Weights of a small transformer language model.
Size: 12 layers, width 256, 2 heads of 128, MLP 896 SiLU, vocabulary 1024, 14M parameters.
Architecture: RMSNorm before each block, rotary positions, no biases in attention or MLP, embeddings untied during training, local attention windows, shifted keys, value embeddings, hashed n-gram embeddings, short convolutions, an embedding shortcut, learned residual scales, skips across layers, capped logits.
Training: a variant of Muon for these matrices, 5279 steps.
Each number is 500 + 25 x the weight over its row's rms, rounded and kept within 0 to 999. Layers, rows and columns count from 0. Numbers have three digits each. The size before them is the row's rms in percent of the matrix's.

# up: layer 6 MLP up, 896x256, rms 0.129, rows 224-323, columns 192-255
# down: layer 6 MLP down (transposed), 896x256, rms 0.0251, rows 224-323, columns 192-255
up224 103:453521474490449481492526499531508539479492520495518517561480551499465490491514475513523529504526495494477524513505503527535477494515488479545490506502531555515536487487509511511465494507509454
down224 098:510539524482486475514495523492499488491481495451501522503495537483473501492499463557505486449488517514500486469451497496499476486515488479481516520487515476478499468444523500470520549509507478
up225 086:495500495505503466479519469488542528491508516520500473529483487555526480562479497469490478451491460499480507496528513514499540530488512478517495524534491515481514471525540494540482496501486459
down225 085:467490494480470513529483528511503482525486489493448504527496508485511524495515506497486482518506544475426488562505459477504468506526492468488449451533479504511552500473479498484459492509535561
up226 110:491562518507515459518527495457488506518538473509475486505525479507551521491514547512540513497478523534497471482475495526509467548498506542537501516548514522507481463507512533511549488503527512
down226 110:469526518499534477434533468490550486506503523504493515462515521500500465483513500542517511518501518482511475500542497529533506545521504502513570521514521486519489483467506511465492524530511480
up227 097:484488454495491491494515468480509511495472506497508457525494490486466480474468485480474527473489466498497485490540520511513488484471509508529515549499457474536518466548463502518513509526480530
down227 099:503505451494547508490470507469513506499479491436474501508540459501457531530534450504444471482480496478480491514465527532512465499530531488492503524506520529506494519500501478493518513502511498
up228 087:509522509518467481478464457478491466515520473529495452457510520499496485464496507488542543527531511452472520496526527444496508513493473530488461515498490483475521481487480486484478515533491493
down228 082:485516517470515473468481495465498503508490532529509466467525514506545463458443497495543518493504477493448475507450548452461492545505524509493484491470483504502514534454464483502512515517492477
up229 095:481536501497507475490524484516496504503497435471537494495489467524532508472543515516474488442530488509506489499436519498508451459501508472537517532551484477480490508548481472491474495546491507
down229 094:495471469478492496563505468485481499498486462544496497498502515507510470498458525512476480551487543450534506478452508479506484466500518485527462510504505482477495523468479495514518461510526511
up230 102:490558521482458463515486522541507521467482467498517488490494507504468498519471494467455522526502530558507488481494561473513529480507507518497481503512526481484512498482482540523481482512455482
down230 100:523533490526485463496487505466506494484522508517507525474528510520522513479485476495541488493506467508536507471510475549493572445513528542494491513498499531475477511471494426463496577482513459
up231 086:488527533505475469522537462498485496523471508476485504546467501477493538526513486520480519509532482446460463498466460512465428493503507503493472519508536485454527449501504494495459525540536521
down231 090:481525497494506498516498544528510504496522538501540495491491503519522486491487542530510492512506536484529522541512525524515488538494466475530498554500499486489521505509467485475507524509515556
up232 113:520463520513476513478448462484495516509532548526498471489467561487434491465482519491482536588505488495504525483492542526465526480511468503473504485540544474483481492459459488466529513521497510
down232 124:499472456491480490528453450504508521502561549460490467491501502524489509492489530543477535547521507501467515529530486486532502465523476468471499472519498490440475516517484501472540499503492523
up233 077:525496476510510475467515500523477526559508478480514520503516460499465512506537532508486483541511495457501513513497489454483527479489503510459479512503474501487517499480522489512472551494518516
down233 076:489535528447510494499447491509499478499453521479497554514518527487486495508467493476474533454501510553529477466496513517504507521475521510520488472515489507471496541508456480496502486496453537
up234 081:507481504502510489510529497470524516499506501488467504477493478515489491499531467562477527480429541485468478532496533537525509498481504491516518477489547463529502495514515490493520495542517466
down234 072:477516511503509495480484518503484494483531487493521492522483546478489489502475539491544512527530437487504517459511492486481467490522449507498489501577481505518481489492478504494534535481519499
up235 107:520516511483486553508515445502504475525494557497477530504514504478467463510466480465507499529517511460485472512460493492513551516521495511477469542516510495505579489539533558482479497460521503
down235 110:503512511502537508562563485467530492473514526491510522498461463441513510495475469509480512509487533512529473490504503445479519513487525514490527514529514465486496462490509525507459491464481465
up236 106:498500485483539525500515552534511504497469491517497522481520486479489494516545534487533501496505488533547480488458533523482460521492507498502460494510455508419516442495496517515492510498497488
down236 105:555497469501490511475515501491518509515478510463472510503496497496505489523524513494506531500508536478530496450502467476470512503474513504513436503540480495491474522499503528532552503487460508
up237 097:507513494499484531492503526501532481484469470486559507530519464488489477519494459516497468493491498481509478505474473489540517511466526492473500474541505500512461456463489520519490503513489471
down237 103:487513515507464479491489480501491449478475507511490504455480505524484525461539509479520511523476503519453471540529510436484498510529473530494546514480523501496455543517476489460515513470530534
up238 109:474503539490509511513531497513526499526519512487502563480515503507515514507539516533501497524469505458475498560486525508491480469488490506536499493483520478496522534491462477444512463525512503
down238 100:453492493480507495462520487499520510463488513509497510515453503471494505510507449482478485531489512547526533541501476487518516502532446461469490507501540527481485471545480506501491505508492503
up239 097:485543469484538527473464518497487483477513523560494537549486497485493494538457473503485472487503487501553494479495519526515522485463479488496453473470523448523481533512528476479519500472496508
down239 097:552515468524500551515511478511548501484549518509479537487528491499562531520486473513467490493482472531524456493480494523523497474460479489449496509495505476470523502509501502522492513511488523
up240 094:542430496478517508537484504492527545478504485500493492507461489531476442482492504477528479478548513506498522484463490508489530489488498498548468504475534506482545531499457504465471449498500492
down240 095:503491526500540536513441474496454489493524502513499485518465496499511485412518463522498527526483497513482511520506464493515541477462521512463434538489518487523453472507509472510521469487526490
up241 104:541495504498493509477493482519479494503521510528551485456499507503493455478501503483501552506483547507510527478538471515553479492407450423531489493521520489504483446502542517517508466481544473
down241 109:495500523515490477483497504452480524471452481477466448524482492551492501456490508478530511477469527461494520485545504508497532546502501517487477481477478494513488490497448490537492511473564517
up242 111:517513488508508480477480542512476482463544487481508491504471473516483452532504487498541523543475496496482523507486514509513464530500493462516499519491504480476486509488552507502491555488497488
down242 115:508524487521447479504531466510539485516475525492487530497506491517517532536501509494471480501493494487488527532500509473502501486514484524483523556533502504496488524529491498525526441502518457
up243 076:540494504526493480449474518493533516542494511514489500524531509534537469476445519593497471518544492481535497473469509512484484505486504513512478516543531508488542463506504502501537495516478520
down243 074:500497498491482464484532523530554499518514493478470489533545499495508454523474509479521562470474534527475497513501469449504495499456519515528507515479458485522548492505431470512505527482526533
up244 113:496499514514508526510499542488523462516489491533498551550493529497510492491485460508502483477523528497500480503483476501515473512476498480520521505530505541449491475538481480467482500536497502
down244 115:473493494553492515502489480529501509503495484502472515529512527497537531506484527515476520469515504507496508501497530495496495524497521494506554529482499525491503495516526452473502513532484477
up245 099:505529502487512506514479503470519504472495495472500509472533474526511502506504520562558531520533543500477515508497524497530539500489480461491523530521539530498511512492517466512460522526470492
down245 097:509533481480497510508493488511441494520559443558483480530518537515491486543505479498522455486457533489471513498502487494490541520523488532524516495486490498497503494511561449490462480525479530
up246 092:506447517470491506493496451485444471502517479482513463509497466521464524483510482476534522530488523523499499541473511500496519478545454492506475452480569515449471543502503517498505505514506486
down246 100:491527531504463479465520454465480533498530509499537450475478435475467487495471526504487540550482493496458492512485505522530502484510490469487479457524525537480469470525496526463478549487490514
up247 114:478481524487517494503496495468542473496513500537495523500516485544495480485488485510497520532524501477520497492515503562512495483520516511483492510567473514534456533481506521487510502490502487
down247 116:511545496494501511506493533495488522510541488503481482473552513484492489517483521521483444512478549522483501509491519483485471474471527471537490486506503481540511541502470500510490508505489499
up248 100:510544470524473491539539504493534515492505491539530483496497499533520484537467513526512500486491486505507544533526533472505498477486524500498506467485509504486534512488473495496521508523472470
down248 104:457506478483487512542500544441515503473501504558515521477491490508568479532489499518563507499497470500487503483527499504503431486492543521471466476481533504518463510547475516503492506503501482
up249 109:473460497509500490495508529513473431539504528475520508485522556497520472482514484467456493557486532565493506512475500512528522482458461503498512494507549531516487515499475568526533502489569475
down249 103:505487516511521517527530462484516526460539495518520527492499497476503507480520512476511458540458470490548506485500485514527462500498488456518480521500498488461526518493508533463519519465505495
up250 103:538510515537503489570495492496481471525494499506511520495525457502474542476490504521494491519522494513500511536471504499506469450466476500486546506510480464459510530516488463462498515448501467
down250 110:510507469502507497529485472521539511491506475544448484471465495478518538519477534485518544496522463524525524540531479475498477500485492524467456522530504522460519507529524481504482505480523508
up251 108:479489462506517515533504499512485498506529529509566489467481527501488496482556504522519538521466494541491517465519530477493500507495450510537493518472460519462530487465506466504508502494469543
down251 096:512499509503502472475513530502510505522492489514492512508502551514476505507510445492484538455525480485509478501495513481494507487565499512506515494469486499496473436511487483527473473530553501
up252 114:439488500491487521513509518513484455507554498466511479467490545492452492537540468520535514545511495514500513538506533504483486512531460465493519522501505504528519477463494510449524514517533508
down252 114:492486526481500486480505505492518488505467497517456462524497505496516526518484529482478417499481504517499496511462494489463532497491521513487508535524520538527497487513499471495452476490493498
up253 115:503471492484484523482491534479504472500531466498490454498498498484528506519500436510470532517521480506553468486514554464487509469495502498505535483526496511505464481510510513503505520504513465
down253 106:484449516539514515489496487532483518482505540520499521503469506462487470518531487476538534520542504541518480463458469518502525514486461563521496465504481472508473477518442547526521480498498479
up254 103:456509501490484531499496500516540521481526499465504514542503469462486479526552495473476465499464545477501560522503498491506499502482479537481498521525444496477502538500508504492532507533485486
down254 101:486506528460525537507490493456515543502487564491474519540512484485517509514537472471508495466500485525492509518539489506491454506504531518494525489487494488520492476521498527487524534540555511
up255 103:527529535505456479496512486483489503531505499513482500516517492509505462476492489508511521487501520512499477519501527455502497523461502479539519511535473535516578527494477504513474524518519515
down255 100:493507461457516547481519535509541488490488496509497497491509501509472566509469511467515485511514478497496508509459502481473499497500520515493486504500523483482476505510495529473481490510499484
up256 100:516494518520484494489497499483501486538503522539507492448522533523491533548466495515477507509474474460488515514496569513511480481464476463513489481497483508502538461480471483474497487519450488
down256 107:476486493480502504506541475523526479508516504477530521484486501454498525460515499526512489513534505464498463487521458452499562459493501477499476497564493472525537522521539504490480528491563484
up257 109:503478501521444478490505558504500499498482453477494485478468507526493473535471476469475473483502497532436523503470453489471531476499520506458493517519457517492507495545499474525472506467525480
down257 104:465485519456528508495469452519512516478509499497489501528495487477483492500500510550495536559501530456514483499507543521536476502483524493503488524493521519490460477543467521484500494533466522
up258 094:478533524491470473498483474474507512411477459494491436525490510482487471500459519492459549493507521507476551523484472508506522521475483478509467483508509505492506496531518478494486548506508441
down258 096:522543519450492491479493467514474531463517505535451534531501534469477517484494467489503502503487475468499464498474461485525485468483495474471534548500489442475501476498531474502516515502499505
up259 111:484522512464499444503557491502528520486517507499517509548509476476495483494546515484489455506556512471504501439466527477502525506500519499524502475518485536500522515494513515517480456537530503
down259 107:479491493533501441527516498527468472479495530492520517535487468483518508503506532563530541480542489501488518534491485530481493495452566536483511507492510503496463492479501521511514490492478531
up260 101:494494489532508469451502455481533548504499473479502502512489515509472493522462510504534497501541512476507476489508465568508498495498526540536490503506500491473512543504501482478486534470486503
down260 103:488449500521466519532485545504487490457497485479479513454520484485484478495483502489522497490503456504496490492487491516517493543484487532499487476496513516524531536494454497476454497479494536
up261 111:489475502424522534510508511475471529456465517495511505494498528519491525489494510482488545523496490529435476526458469491472494521491516504502486510452519481513455466493488528519511510531480518
down261 114:500505520492528554463495509463445518520516504539453469501497517531535464475514515481529454496517510510480493515516517510505533526513476518496440528491494489464457501548461501507506479503506533
up262 092:464537479512485498504482509505462517471449501490475513495474500508521520535496506432463529501485461499492524563496527481517471480518528500504515480466472464477492516521504468516502537457531480
down262 089:521492493490493495504492505472514494490505512551544528533493516459475465467434502512519514519517495470484465489568455511490506481491483511517485493517519495468502515492483497465472491571474488
up263 097:463500507534539460520516516513495547534512494462574517482490519485552534453505453534503500493494485489503475479519505490528551509478484494477581475537538492493518545499476508468509513523503501
down263 100:505482493485519527447515500463504469541496512476472492497481526500525522505503501511463515530516485479553496480454492493508467500483499488555492478514478484503505535503507502496491499519478510
up264 112:503496499482496522488497533463527483541486442495476487496500482542474511497491514514469510524544502553503480467484530491509510514541519499475506506549500534517504431468489510472527543518503523
down264 105:519517471518504478488517515527491478517485507492489499491527476504519534490502465468520502486469533521493510536506507458483482507493548506520538590512508502516480518447475510508487513504518460
up265 094:498507512541499463533545472484499504497567494468499488480492505467463482485487519561483528544502441521530450453533512485528477493468535517500467488508517515516473464545516527463496485516463483
down265 090:491500479476465485488482527473550542479491521513511506505528495486501547506543495506537513495494509479513523494508460474510456533511499505493498522501486498530512478486462472526504504443479484
up266 079:478510520477483482470532473502503481448452496485502503542514516482501510507516499468491549498534487512498503512517481499508498504490473515482527512516467490536496496490507465482511526501519470
down266 077:498536524535501465497510486454501500482453502502480492524482522496493492490476478477519510483537483546541506497554447490498482531493483503485500458526499498548485495530535530498464524496499473
up267 100:533479486515489544483520507472489500447493515510491512485495519509497486478498512512495447517556475491479471468486488499490519531505476541470509470488470512482473516508458481528486553517497453
down267 099:505517497484512489507533501499506510525480504488458527523510499462471478524525510464473487472509474528520539485503513506533494475512521533445468466505501506430524545510518494504477525524516498
up268 095:512509472535484515511498502516538479534527517489512498516501482514498505501498526494515492526507506544495504533527540447499473518504497481525486492505490475534500503501531528499518548499533532
down268 097:511499545501520488494481513527528455522469433463511485484480546504474491493489489467480517496458495544476543528536519477471481505502527495472508521497515539497525496499518519511481467446517475
up269 096:510458443525487514467500540534489511527539541506483518498496516448487549500514479528509488537494520481534490499465521493508517499472515490549546529543501491499475468507497482503520481533510562
down269 100:491522533484496473533514463494510496513487502534508513476481522538496506510493525524512492492460476506486481510551507495496506512482492504471502479460491500451502539498468518507507510485473486
up270 094:500491477485507483508486568553472528520500477525440487474488479491507528516478513576539489492502498544479513480517525495539477525478552473499499482540540535539529469488490525440482472463490501
down270 097:542535551497535513560508479524465535546512487511484496527505484507549533484449470531495500515467490479489479531461470506478502505549480499504485476533468506500529485498533509497449510532537489
up271 111:471484513506516497517477439476560533473503532519456459530474494519447513432504488485489489514544522514506484505506528553478537514491463454450498475514474500541542488497516488470466545499505516
down271 111:470488502496514495488519521508485482484495477527544502511465489501468518515548478464461472486478497477447448513452489519478502520548494507542495520528471505487488511484499492475525504487519500
up272 080:505490515533542489538453459478471523534515523522520483507495522501458518464454498491528518518520506516531503462483517479518477519504469495534515468476521467476524511479475484496490497484539483
down272 077:530478526493457513451518463492466556517458517511481494513453496515451468453510552504485521506491541506463515523501514511510490525490532505528545484507559540490459544472505474499442499498504516
up273 106:511458513469469517463494528491547490484490471493533479526519549490514508527535506490483525488526509479498536488535470491493505551497515483486537471497529487543500475463545454466462515479475501
down273 099:489560494528474475492469487512468494521538541513484533498476504492520460478469482508490488516460472503495489489451473507523515454459455497501471526539435494518491481512433495523519474526517520
up274 103:544524515533515447514484492480521487458523494447498510468508497476483514506505501510514489473459530503521476496496522526528497534512449466501511512452515504530515506522499528501474476513525451
down274 110:476518479526478527519513508505482527501498501510452494482523505471504471452522527469469500489530510511498486507504475491505516517495505508503508522508478503479487492498518474543496505517469536
up275 115:522495496497479505522472502483494540514515471494497445499530521481483551466465510520436491502514507512483546480486509495512530527475516504525463511499540481497476472459516546537490514505471498
down275 135:492472470527479509505483479492528496465506488499462535492487477499479510478514466508488484457507463524546531499515454477476500504491517512510504469473514464524486487491509535515553470485483506
up276 088:476491461474436525507510483523513533490520517479518478497436451506538502511498474521475507535479488513481474498434511499511501526505468512518484492500448492489518442472507482496500529516530457
down276 087:551540537527513464489518482498478461498477516502491495493521537504526495489491484473515538470512497490526562486580481531525505484500495505563527491447503478496496546494481513506470482491481510
up277 087:489523495508501522527533538508484475496546541496490508485473496509494559470531518477517515477488558493457456490494524487493459480503455482497498479509525479495497467500490509489523511497491508
down277 082:544475521484529462482500473495497528503481452509470503542519506538518514485519498532520547514486474519514500526512519522474538487541530534534470471505529482508512483505488513511501507509475499
up278 116:487485511528472516552486441517463495495530519508515504488477535499508513485461508506499521502509510533451482540524485483516500494491509502512517467532482477526500520491522494479512546508446531
down278 109:478525543539478483501481475491513516496493505516500491516487491495547509485473503535524501503497487528489473534515492497501497512532530493499479505533491523478488507464488526513522430516450492
up279 119:491485485558503472485458434518538581489511501463481517513484494481452509490530462484463525543516475476508469498474502537530504495517544501472481484521472524492512500527495505495506503510537498
down279 118:483540520482513485486502519520514499494483516474500485513519498524481478473510558497489511409455458420512514506516506495481477493510488513468533517479510529505537520528542522472501515508487506
up280 096:474513480495488498466530509559507527472504479516510516531461517496510505512472516459492519546518507521546441535492508457463512482504499513447473472503550442544536503516488494504513511543491510
down280 093:517500493513508516561491506473515464509493480476518492526517486510506511490479529522466494492524519501487536464520491468499507565487541508482490521453462488530489499491489517481518513501501505
up281 108:484530464472526513518497525499464496497487430526502542490488520507524566492469519460475490480525506523514523529478516489488515491495533462526515478563529523548530457529472461490485527502507477
down281 102:497496557510498497483500506543489503459496503470523477503456492484480469531474495494478500511535525519468535525539499515534568537516531477489505508485483520497486520494529488487541503549527541
up282 097:497525479550494515534487518513487515498471509504519534461476568506463504524505556493524470496505499494497474475451501516513470474530461531504471513505488483502491508487513503535525489480509477
down282 098:455519539476483486472492451535518538498468483462487481489489531493513486518513533483493469481521509478473504498470502520550515511507467527449512519478496521500558480501526533504498504480538519
up283 085:515485572506496479484491509503507526509517537501483505528462528515497490482491443511501542518505513490473559488497529507504506525478497507522535480485485512493476498527503485516472468497529516
down283 084:538531471450547488456517476513487529520529496494487517524535448507488514540498536483512488505545494480535499536481533477505487457455505469463518569487506500518493515499509508571533492492501473
up284 113:478498480502521545548487482483505502520509477489497492456469527502502498530484471459511484534554454488480492503477532512469468489471455487490525446497479485482509465468526504562470483531489528
down284 112:519536539525485520502476480528493478505508514498452462479503494498524463534511475514499456517494478451494533524515486466525551470458506452518499499490503512548504484487514495482540470453528499
up285 106:519520485475487465526521476523495492550532526522497486510535514497470528527519503467506488516524480531458444519535493489510502507488528502524510491485521501466491510533535496484511481506489534
down285 100:520470543510555462476505502493495536549508474495512454511534488514522508511493521475479527486525462471545575460471519495481476508510475507497499502505468529495512476463478491515512492484498490
up286 121:477512429481524544507524510504487512493503503500503455484487506503523514530487509540552518555476515481484532504532457479522507500465506490503493485472463491485497497527487508519497484464529543
down286 110:479521493502499488544485510503459531498453519521471496508481523504526482547497503495513487520493458523481496510512494472484557492480476532485489472459497537519515472524467517505490471464477512
up287 095:530523493526466520528469499491486551526501465455501497533498480473515500484503496535535512521491519484490481470539471499539525466449498510499518502502484478524534553486487491500535557522463466
down287 103:526554487448496518485498482482498468521507486525539476510510513491501516533517553502497483503491490471533458503485509470515534458505506533535456470497508499498528488481506522449523456511502472
up288 100:488444448501489493478470502530510535491535537517532544487511515526527503507488509476511519483493544536473505465503512515463510533481555489503493509490477479529510486488456502459537509555529486
down288 101:456527521465512517497475506496443490547478481498531507441498477487478467484478494477507540453498550521490487518520511494500496478468474507523492488556523500440510532503572512473485506501531565
up289 108:476477468458498532492445560503497504480491469484500512541553527502548472468508478531461497478509517506452483476512534514505454528500461475500506529540517505509442474489511492479525482505498454
down289 111:507481522532473452526478532513554496467438518500492527476461476476504453495465479488499500539506485498501458489474517495509561510538516534515482490498483476523490468528482492490507459514518513
up290 084:499505483464459518519479480532553502516511503499500509510536523521503508493475410501438542470543489485494496457511460478467472466496499472513484502471524537514531506455512534515502544484496498
down290 086:518522500503517499476492490427501480524506510478498483489482476498539530465517501513527491525500535548489516472515495528497488536478513481457546518527528507477511529568463526508517487492523517
up291 096:489530501482498517510493502511496445482518516477534487495487510507483490480499514553537551497490496527501539501472508509514522526484499484517495526488493469491519494513514479467507466494518498
down291 101:489473436493489531483485447518513456502520540491514472479490515450477501547504495545523544545528478507496500511477536462517494514535482489513523475514490491486498510519554466500498505476469516
up292 110:435522466505492539471548517477527518521496509506538511517499499524501481569475511489506489501516494455504527521507524513521503508524575517558506462542530504509490483487519500485505504490517498
down292 113:501486528482503479472481489499502545504480498510466454527496512516551531509493499526459492515489494501526522475482509481527521551499508518529484512467510505499528500548519500495511463534495489
up293 074:539503487479509489522525532475423490546490516481508561538508527499498522522541525539499513515497539503522486479446473510446501514480493489520481534475476520491469513504508479467494496533519502
down293 072:513531562531525520517468516450541481483498447495525438509529529475467480530518505497457544492517518499511473481494543483522488519513487508466537471500535490488520464488477491513488522474522496
up294 108:497493485466487444480497514498496474459525507505508505466520533480470526548493499526441481510539477503481498537556519527511512502503545480515516494521494518479495496495503483499537479490500505
down294 121:498487486481494514514520481494511528509445450479469463437486502489501504509482514477478491525488481507494516482481442466491478491497471503497491513535526465479507527506511494493491506506462550
up295 095:503508473521463515435491523479486516464521496461547507500520472507515499496484513492485494509518487500508507533508555473541494472561483536521479504510497483517456547545507505512503482495531472
down295 093:481479492458539502510483495505499508480492491484538481498500475495479477490470521504497525498492514499506506510462527492472448539494509476515497464501532500503454473493492430472528541477493498
up296 102:480466471490505482537503494520519468481494502477492464464457475505514533493511485480458523444496463531484488482515484498523513507516497513526498482483459465506457525489487500505468519459522518
down296 101:550496505496517491520507517519472450452485484465493526526466503534494510528506494495541509500539525495529482442483501516468502489508494546474523510479439543511510529472524512475465484526520526
up297 081:484524481570531553471496543501488510470501487495477546454533486493501469517474501502511520519498486481454512491511527537502483481491488489496520524541502491500498517467543524524516525469512529
down297 074:519470488415506480511480476472498520509456519512505494518453494552528558493516505480486526451533482517506507502517512455484491518488473491499476511539502500487476450535495465511543518445465457
up298 099:547502481478500508475457489494498512498486478508524506516478473513529504508494513541446522514453462462506494521490524481474527492486502537451474527481550563471521453480528476483545509510486497
down298 098:499506534481504515502480535534495512470474471511513510510465481506501547476466520480498541534530515490534487502475448516481524487508497472561534480528500493513503458486483491525502521550506486
up299 098:520521486525494512531550491508525513528506503462446481445469487480485447465535532486519474527544508554507483506473541519542515467487506497503516476518490530459511478501486509514450533481475510
down299 098:494447458495484500508512515490487475508503496464524487492525506524505478526503459507515519514464455512501497506480495473480493534482527493513562484468506501483470455510451500492496483500529517
up300 089:536515492506520483495527478498513469512510511505457490483487503509458514525510481493517497559524497491513538525502551482526498456552511513508529499499512513567515500500473504475459524501474514
down300 082:502533485503486485503486504460462543500491503513505498491485521534490463528533471522473515497482508465451522528474496477499486459482511498497492495484507451464464487520497529488522487509497517
up301 103:495512491533476539505490437506496471477534488528472494491498537518504557507512493486499503557516490478522526497449477507481506496502520511427517481473518481476519489523529491502539460479481532
down301 100:473512550528562477523454480459520485491448511515470491491508517474510473520507443486535500489484517491505498498506479539534477464494540494476499488484507497576513526525547521462498484533541491
up302 094:539503541537481539522523484505531496472470493480484465471472507457511509494502475522519461489446481496455498512465477509520493448501497500471507537491523514507532518520479497462522515523440506
down302 101:488463538490556509523472513497510521488523508501488530498519551515457504500505505471528489467521517484504496504524516506507504514497496504489480473512458560504461490524500503502466539518469533
up303 097:530523507452510537497488500537498541449517474486546537465492520513480474485494482530499500459523462480506475506477524477525493468473505534521495538531509500499497495511534502461478533470471447
down303 102:471517495490464488471505446502501514480484515491497492479525522502500495480529485487440483519524493515536508532455478469484557511523478531489476498477495514466479479476518527470492449521511504
up304 100:486525507477515497516495501471562465515506486491497512517507537501491497491473507543518477512458438546529534476477536538501515508512487491517515473534520508504494482483517466467495467505524525
down304 099:555517532509502531449514535534460497442501523485558479507437499508502488501520484524494535481489552463522482473488511516501475528491492465517521497543547462509509529522495519506456494492512518
up305 112:517493487509502520498486485478497488530462510478521513512504464481525525502482517506491514520489521533492506478498514501482489496484498494503479485507522524472450520524495508504511548531497480
down305 120:516461510468470458463538481487467514510501494471503484509502491576511475517502556497510511481493516487506502494500459519471498557506483517517466503485516514480474496528496491537565491513493504
up306 101:452521493505504514510471506500514517493472500533488525484434519480507496523496532512495491522518460482539518504505504491498520551487495501505489506480479525521474545462484526492517521466511523
down306 102:480476495524507535489496440484512451478450481492504471489501476516500492518530474494517495506488507483522472483535501470483451447514500511486486477508525536501503513501496488502454519515517521
up307 090:506485497486455503545532528510496511514544482471489529501495538493505497469550492485465454536492531515488495484432516476518478455527483535483498522512481464518480518504511521511516488504510501
down307 085:497475547506531471553514489522510512448480468529524518531495501537509510509536488497447509529510510484490510523501528516481502490482550496502487492436480493494489486439506492524478473508472464
up308 121:471532465487529473513514538521472514491478469497508537485487502492516510511456515506487530513513535491501520551520521516477486519443550496509497432464565487470503517486468487474527484518486510
down308 139:468529504470547474505521510477487554486445488529482459485504488496492454515457477499500524505477470535504525470540500497555501473477506505458486503494522496493496516530435482545534489470521468
up309 082:513550461502487506501508498540461519508512497545523493551506485500485488467495475539505517513493454518447483468500511487509485496505495484461488534529488530531497492512505501477510521495504472
down309 079:497484498524512489528499531504549470486539465525472460468481483520483506511503502520501493513502497492507488506483445468445489479529498486539522539473523490510507463488524526520497418521478497
up310 099:528459519511513500461517521452456480510483505491479493481523524499478473515482504574478567494513518474498518528510504459467503471521511499530481502532507535491550468516472500512517490474486471
down310 096:514491529464485532509445501541509435514488482485477463485522523476507509486485503447455491484515532552518455511562484532482484482480475512518481512457481522518506504506503506511493497501489503
up311 108:526476457506535485490508538488507527521517533491526484526487534526494531438492448462544511474494519484497493531487505472517497554483477482501541514477492470494510499528502521492480533493473458
down311 101:458495512498496483529499514483512549495510518514461495498501569469541530472463487478497466456497554519503473529508506496470495488530483447528476520468500481495534495522506487475500482500479503
up312 093:527514523504517475483537484527506571521525443499513485500526518497495558527538516478515505491507491469479573520521540493500485482486522518499489534523524510472461492515504524492503513489471481
down312 103:498498507519492526481522493498489512464516470493504508462438513502500529443529462507518503481485479498503490474470449481505489477536483502519502494462525550492539527515521495507496499511454524
up313 102:512500518542490499505491477475533497493496501525506481483497487486495461541497459542475521457473526537493481480494546533490481494466519472504548509510518486478506505493501476522496482513458460
down313 105:485518499508531510492489457519447494499493530516508548487468500493524524518503516521520520472521500495502470478494509448481446468544495527475549494521480494436510505460549533496513508480458502
up314 116:518492515486453515535484520517535453463509543498477547500485476482430502457501536456507525466547471530524538513482508501516490509535455513516463460466489516492525497472540497490535494507508496
down314 111:504495514483462550501499516493533481469461539509528546506492532474497518536492530510515480518463472549464472563493498486468516496494546504525516457464498459518543528451493473504515519531495491
up315 108:525505506504479491475501479503508495527537460506447483485520509462473500478481499558492481521507472498510494503497535456510456488477520536544528496463504500471528531507500474486478476472533508
down315 123:493495496540496525422427452501466543467499537509527537490489529483535489462504479485504454463521510478489508491474517495462496450528503503507502499424503520520504506496477515522521506470470512
up316 111:473531490471443487465500569479474531504551493525506504491480543490497482485518482488501502457478478487485494510506525553517537521513504464547527518457470497448496541477450503464463535486506521
down316 103:472538493497441527447493482510481483501514503505473494478508471530472497511471499462491512499456500533462462507493474512497545520486508446477512497447494483498494517531519515502515520509448503
up317 113:493487498489513492509513485468467477524504533495500530504483519474507504504512501484496492478493493469454538528475516478501456522541460498517541488512455507480485532464495470460517509566525519
down317 113:515543508486498484507491523445486492507491513501484540519481514533499482554486455469504460475495490476490552488508545522472519506534482448503549473442474469519476489457522504492480491520471550
up318 105:519517471502518537489482534506496511488496490480493486496478542461507480453468524502528535478466493489517465522477481510470518471485495519551500508508450487448485521436485473539536502522477507
down318 099:483531531512472522487531472512520496517491509496509523498474505528445529510513511539493490529475501501480476514484506513512513514514490514459498490520512491509484494552511476541498555470512503
up319 099:502478518499482515499504508450495481549507473495468464439507489484497509478508514503528484526478509532523510474478494461472480532498567472495533533504493480524470463497483498494483502518519489
down319 095:530572472485562535500508462505516539475496531495494535519469505469511511523488473516506497488452517518491498500515471512533477501440461523502472478510505512504495497501503494455498489529492506
up320 097:487493473532491494547464482467513523530516500486523512493524504488461482512475490484520491529489479515523468516517515532488480498518490500485547476528486508490524494488507515491503499508459551
down320 092:459481511462538526518479507520486522508509484470517529465450510492476518477491500486512505469471458505459477504513502491475531461485451509468490460509511475472500547534473458521518501466485546
up321 122:490526498476499492472459502557501501504485563513502484508450500508506524556551502472527495504493536533460488516501532483468487509505498465474500487494517493533487535516507468470502526508501451
down321 130:442516512493489470526451511537521463470514506501508502520483493519537489512535528481529474485474542518494462481521519465507502485522477508500525479493510512522494485495501507527534542485502468
up322 092:489498496485526480483513494470486479529519526455481535496542501499501533488499520505477503508520541512526498499528462496528533471502481495502537486533529542514507496485486468475469541501506501
down322 087:504515480521491504532450481489506491494515526516510532500529446537586519539501496490479490518491459491487473525492460492495464492560500486503479508518510535489565495478460488513520522492461501
up323 121:497525502497464484495524579509495484483490504488491493513486539521487485502564485464483532493516503538486502465492497496447481487487458529487506531511477475500522504531523469498484470503514476
down323 123:500440514513505530529482472497513488468505512506484504520496505467493504484507470503513481516516493492537523456534516482474506568512517505460517509550526449476471493522485484511471487445476505